config.yaml
vocab_size: 5396
norm: "rmsnorm"
schedule: "wsd"
decay_fraction: 0.608
Each number is 128 + 24 x the weight over the matrix's rms, rounded and kept within 0 to 255. Layers, rows and columns count from 0.

# layer 13 MLP down (transposed), 256x64, rms 0.263, rows 18-42, columns 0-63
[[ 23 140 149 123 139 109 126 137 179  83 128 123 125 127  97  84 118 122 121 113 125 108 136 117 110 137 134 140 117 131 137 110 116 125 132 162 108 114 133 104 120 127 114 128 125 136 114 134 121 121 143 183 151 128 123 105 140 166 144 140 116 150  79 138]
 [130 108 134 112  98 138 148 105 108 145 123 152 124 160 122 154 114 130 130 101 116 118  83 134 128 163 146 135 112 184 118 130 108  74 159 106 120 115 134 148 107 115  87  86 125 122 184 113 101 135 114  98 125 158 133  79 149 125 164  84  82 119 148 146]
 [133 120 105 118 103 151 124 147  97 120 122 100 136 163 148 130 135  76  91 144 147 111 132 141  90 100 145 164 165  99 125 141 152 119 117 129 128 135 136 139  80 127 131 131 172 102 138 103 105 159 103 121 162 155 136 104 143 164 113 127 160 122 114 145]
 [ 77 120  91  91 112  92 123 130 115 115 105 119 149 115 144 103 133  99 136 129 124 155 126 138  98 126 126 110 124  92 125 120 130 122 117 133 116 164 165 122 124 123 173 153 149  99  85 130  80 122 124 148 139 149 136  81 119 147 158 112 122 122 108 127]
 [ 80 118  97 128 103 146 125 137 116 145 123 143 136 154 153 129 145 160 132  83 120 143 115 124 125 151  92 135 124 141 153 114 117 106 135 117 116 109 116 129 125 156 147  91 101 139 143 154 136 141 143 133 124 111 126  91 105 132 123 119 120  98 126 106]
 [ 78 130 143 143 145 130 124 134 163 124 158  85 146 121 137 128 153 110 128 121 125 109 127 125 109 118 122 136 128 128 140 132 158 140 136 120 126 112 123 151 127 115 119 134 129 145 150 154 127 141 131 142 131 108 128 153 113 124 114 164 120 126 117 121]
 [185 154  99 109 135 168 148  87 152 201 110  95 187  98 112 123 112 111 104  97 159 133 132 136 123 105  92 145 107 128 150 136 164 116 125 157 136 141 150 124 175  71 111 154 114 127 119 153 138 156 128 115 125 129 122 174 185  83 141 132 164 173  79  98]
 [104 118 107 132 120 132 102 124 158 128 132 128 144 131  94 150 117 166 121 120  98 103 142 109 105 123 138 119 105 165 113 146 110  99 155 159 145 155 124 115 114 136 112 134 150 126 164 140  92 130  97 175 117 135 147  91 101 151 119 101 138 118 114 157]
 [139 113 107 115 166  98 119 115 119 116 143 114  85 152 127 133 108 110 131 148 179 148 130 143 152 159 149  98 123 159  93  92 127 119 123 116 128 119 151 146  96 126 120 140 112 147 145 132 147 156 127 150 133 134  96 104 115 100 151 104 144 142 130 130]
 [114 151 104 126 123  85 166 110 126 132 107 160 127 140 110 141 124 103 123 113 106 114 111 122 139 177  61 143 153 114 114 193 143 131 145 109 114 139 110  95 138 101 100 114 107 123 140  76 111 164 114 108 117 126 163 172 139 115 175 114 116  96  77 127]
 [106 137 170 134 113 148 118 144 121  78 123 143 135 143 128 135 110 127 125 107 137 148 100 110 111  95 126  91 138 148 147  97 139 192 146 124 123 134 112  98 134 126  86 130 147 144 126  85  86  82 131 135 113 166 123  87 178 148 111  66 147  88 132 122]
 [102 115 107 135 121 123 124  97 123 131  67 140 160 140 142 123  70 145 140  82 135  93 136 108 150 160 109 119 106 107 100  80  90 132 115 131 198  95 127 114 121 136 131 142 134  97  94 134 164 149 183  97  86 108 161 145 130 164 133 131 111 155 120 155]
 [ 79 127 143 137 134 141  86 134 155 108 143 107 136 132 129 109 169 118 148 126 117 104 129 142 131 108 142 142 140 152 115 108 128 103 110 158 127  98 110 140  98 131 126 131 122 118 158 113 138 114 123 149 145 137 128 123 142 128 113 147 126 133 121 128]
 [100 111 148 120  89 122 100 154 134 102 166 119 125 111 151 124 150 112 112 127 115 119 131 133 115 126 171 113 139 164 113 114 109 143  92 147 143 154 218 125 140 179 114 150 172 104  78 158 141  99 138 158 126 146 112  75 146 140  79  90 125 156 103 155]
 [170 153  78 134  87 152 133 112 147 124 168 108  97 118 162 131 125 104 145 167 130 146 102 114 116 124 125  94 144 169  77 127 142 148 119 154 132 154  94 130 108 112 181 141 133 107 155 129 104 186 147  99 126 114 149  84  98 177 124 124 134 173 145 118]
 [195 132 136 166 129 168 117 133 137 140  95 113 132 146 109 110 164 116 137 151  90 133 120 132 100 102 146 156 133 127 134 102 143  97 127 137 123 131 128 154 108 144 157 142 121 125 129  94 123  87 166 121 130 115 130 130 100 161 123 150 114 124 102 154]
 [174  98  78 110  97 149 151 101 132 132 124  97 102 185  90 119 137 109 120 139 134 144  65 119 160 111 129 115 130 150 120 147 120  89 121  95 126 146 109 155 125 156 154 134  79  97 153 156 106  92  92 184 162 170 123 106 138 161 165 155 133  89 123  93]
 [190 124 127 124 111 168 113 174 138 145 124 145 100 148 123 126 115 100  98 135 100 126 142 120 161 121 144  47 103  72 156  94 121 120 152 131 131 150 112 113 146 122 182 140 100 141 107 105 137 115 140  67  81 125  61 123 140  96 125 156 125 146 156 129]
 [116 131 132 115 122 159 142 119 145  94 170 104 128 145 106 126 135 102 125 135 107 141 127 129 149 129 120  85 100 120 108  95 126  69  99  83 147 143 132  99 147 108  95 138 143 135 116 145 119 121 114 154 101 138 116 126 149 121 111 105 147 132 143 140]
 [105 118 124  96 114 102 125 129  94 105 125  64 130 138 139 137 130 111 111 140  99 126 124  88 151 127 112 108 128 145 140 141 135 116 146 150 124 129 130  88 107  86 145 175 130 116 160 136 113 111 155  90 145 128 125 112 130 160 152 107 170 120 126 122]
 [ 88 149 127 116 116 183 141  87 140 142 127 170  94 158 140 143 112 134 133 165 126 112  86 108 159 160 144 114 140 125  96 129 144  77 144 138 151 120 139 133 145  93  89 149 132 113 122 115 136 154 141 145 100 120 133  78 111 127 114  84 139 128 138 120]
 [ 61 142 102 136 126 170 136 165 133 156 175 121 127 111 142 118 144 118 105 135 143 128 121 136 145 138 155 113 160 149 111 115 129  98 117 127 123 124 118 119 117 128 131 103 119 108 114 100 100 138 147 146 113 124 109 138 131 106 143 157 108 163 112 113]
 [124 153 121 104 128  97 113 152 136 117 116 122 135 134 146 119 117  89 125 116 140 121 136 143 127 121  89 133 100 184 142 128 153 107 125 160 108 130 144 135 133 127 113 157 123 163 115 159 121 135 109 112 126 132 132 142 105 140 105 125 121 151 121 111]
 [ 70 126 138 145 124  82 123 131 150  81 142 131 124 133 137 129 112  88 132 161 140 135 115 103  95 152 112 146 122 147  94 116 115 122  93 160 122 138 149 158 114 101 130 130 152 183 160 152 116 101 134 115 171 112 126 127  94 171  87 117 137 149 101 133]
 [151 111 140 134 132 178 151 108 130 117 117 107 109 203 125 162 141 178  83 159  98 153 158  65 180 145 132 133 129  96 142 147 154 142 163 130 195  97 117 130 125 169 130 120 120 146 129  90 120 140 130 139 109 114 151 170 123 136 146 129 125 116 201  92]]
# layer 13 MLP up, 256x64, rms 0.275, rows 19-42, columns 0-63
[[132 139 126 163 154 165 136 146 142 104 116  95 185  73 163 119 147 129 164 116 127 153 101 123  83 125 145 131 129 129  93 167 171 130 136 156 112 131 149 144 163 108 116 114 138 190 184 140 134  90 118 145 142 151 130 111 110 161 125 116 139 130 116 132]
 [149  85 144 122 106 137  95 134 105 176 151 100 132 129 130 107 158  76 129 144  82 108 164 146 148 140  92 106  88 135 120 105 133 130 105 153 105 116 118 147 191 124 126 136 143 123 158 128 124 137 105 126  95 131 132 169 166 121 125 146  96 144 120 116]
 [147 137 148 120 123 149 146 118 139 105 161 120 122 113 134 137 122 117 170 135 113 144 117 156 161 163 122 126 116 124 143 141 148 129 172 131 139 129 154 132 131 123 136 125 149 150 153 154 159 133 107  76  93 110 132 108 152 129 159 138  76 102 171 141]
 [137 105 149 139 152 119 167 157  93 118 134 116 140 104 132 125 128 132 136 131 158 138 135 128 105 152  80 149 116 101 102 146 151 143 144 153 138 142 142 142 153 107 102  98 135 127 119 124 105 118 157 138 118 121 169 126 114 126 114 115 123 121 130 132]
 [122 133 102  96 151 152 144 129 121 114 127 126 136 137 120 122  90 133 125 121 112 123 125 125 105 124 115 104 120 122 153 140 138 117 131 123 121 154 137 116 162 134 140 139 137 115 132 132 126 123 133 105 103 126 119 141 119 128 141 119 140 128 142 111]
 [145 110 119 122  93 145 110  97  88 114 128  81 157 112 108 120 122 146 134 125 168 152 113  95  91  93 118 141 164 100 124 108 147 156 105 141 174 120 154 116 168  76 156 164 111 183 151 159 156 140 172 151  87 119 119 168  83 102 152 173 136 151 166  96]
 [151 124 134  92 124 130 133 136 157 164 144 111 161 133 133 111 119  96 119 137 106 126 129 119 110 106 115 131 141 140 104 132 157 130 129 145 128 146 169 109  99 109 140 130 114 104 156 124 119 165 108 129 141  97 140 174 104 158 131 158 135 134 136 158]
 [146 138 107 127 156 119 128 115  93 117 111 115 124 138 136  87 108 127 154 118 168 117 110 129 124 162  89 151 159 116 144 105 122 161 100 148 137 126 137 170 132 110 107 118 132 125 134 149 106  93 125 114 105 136 151 138 150 114 107 151 148 120 137  99]
 [136 129 100 131 133 104  98 106 110 160 124 100 152 147  74 182 142  86 158 127 135 130 114 170 124 132 167 133 106 104 172 108 130 152 167 146  84 114 160 126 164 120 131 141 126 147 135 133 181 159 155 133 118 171 145 170  98 101 102 151 125 188  99  82]
 [153 123 129 140 107 103 121 153 120 124 114  85 158  90 111 153 124  63 120 113 130 134 198 133 128 144 155 121 102  98 167 111 122 141 134 117 140 118 125 124 143 152  62 152 130 124 141 166 104  89 160 182  60  89 181 105 145 115  97 139 102 123 120 149]
 [143 134 155 146 155 155  91 114 127 102 103 129 122  81 130 108 140 151 122  97 131 140 103 190 103 158 111 196 111 109 121 145 130 162 125 142 149 118 133 108 165  99 104 110  94 117 164 159 153 119  96 109 125 149 117 131 102 151 162  95  99 163  71 131]
 [133 141 117  94 119 155 134 159  89 122 116 122 127  98 119 108 120 122 130 120 113 149 138 144 124 129 112 118 133 121 154 134 131 150 156 124 114 170 130 116 158 133 154 120 120  93 141 147 112 107 138 140 112 114 137 138 104 120 130 129 142 141 139 111]
 [138 112  91 122 114 105 117  91 110 145 153 119 177  85 136 110 151 107 144 180 149 161 152 173 122 132 137 106 104  91 178 142 104 180 102 140 124 131 149 147 152  85 102 138 117 130 121 130 140  69 111 146 153  92 109 167 133  94  76 117 111 150 157  77]
 [148 110 137 161 109  92  99 130 145 102 115 108 139  91 153 139  95 110 103 131 110 180 109 143 126 144 108 142 129 138 118 177 117 174  99 143 157 144 171 144 142  83 122 120 159 162 173 174 135 111 118 158 148 122 152  76 130 160 124 141 158 105  98 125]
 [139 115  77 156 113 138 109 168 106 141 174  96 128 120 134 100 122 117 107 125 124 148 103 152  76 129 107 127 110 100  93 110 156 115 153  96 134 111 131 141 147 111 104 133 137 117 137 140 144 141 187 105 114 118 133 136 147 126 120 138 125 154 155 134]
 [140 122 143  90  74 163 123 137 103 159 178 118 175 123  95 122 170 100 140 114 147 100 122 146 107 127 118  85 104  60  99 110 132 147  89  92 124 143 122 110 152  64 132 177  95 132 142 134 169  70 127  97 152  99 137 113 149 114 142 113  97 125 143 116]
 [159 119 146 141 110 121 115 128 132 144 139 136 123 115 100 149 136 115 117 141 139 148 106 151 169 119 123 217 171  88 174 133 140 118 127  83 109 114 159 108 156 121 136 171  48 140 167 137 126  85 140  98 146 113 159 160  83 108 149 116 105 134 171 129]
 [139 106 125 143 131  95 104 122 153 134 171 120 123 121 143 112 157 132 143 116 142 150 148 155 127 150 126 141 105 121 153 134  94 113 136 112 110 122 159 121 117 131 128 104 120 150 142 185 118 130 118 133 130 106 119 134 157 141 116 131 157 106 125 108]
 [144 127 142 107  91 156 143 101 114 160 127  83 137 129 135 147 158 146 149 133 150 118 144 146 127 123 109 115 123  93 137 173 111 159 165 118  93 124 126 126 135 129 136  99 129 128 134 151 104 158 136 133 134 113 147 102 127 163 104 101  86 143 153 119]
 [152 137 130 148 143 124  87 128 100 118 165 104 120 148 119 120 149 105 135 136 152 143 111 155  94 105 131 130 102 130 152 144 125 146 106 107 142 103 160 146 101 130  89 164 153 134 115 137 133  99 137 128 145 137 125 110 113 132 125  83 110 156 123  95]
 [126 137 124 105 157 150 153 101 165 106 154 110 144 137 122 108  90 113 142  89 135 138 136 153 113 120 108 131 107 122 155 149 131 127 130 128 154 131 191 138 136 116 130 162 100 126 137 130 144  88 124 124  98  92 124 133 118 143 111 140 119 120 135  84]
 [121 144 135 148 156 150 137 129 127 113 132 141 156 135 139 137 119 118 138 138 113 136  99 153 118 135 144 136 153 120 145 152  82 145 141  87 145 157 114 136 142 111 117 129 107 137 150 127 126 112 133 120 119 134 128 126 154 116 116 113 144 116 125 107]
 [105 134 133 173 104 143  81 165 150 135 140  94 169 128 140 154 127 132 111  98 106 130 156 169 114  97 162 153 111 128 143 115 129 144 185  88  93 156 124 149 129 124 118 160  91 117 154 133 134 126 126 163 133 124 144 146  66 124 107 141 112 131 166 128]
 [162 138 186 162 121 164 132 112 120 120 134 124 149 122 142 129  76 139 176 146 107 104 118 103 112 148 157 160 126 114 130 159  77 148  98 141 125 120 141 155 144 109 151 181 119 138 146 189 156 108 133 118 161 108 183 147  85 120 173 138 104 127 117 121]]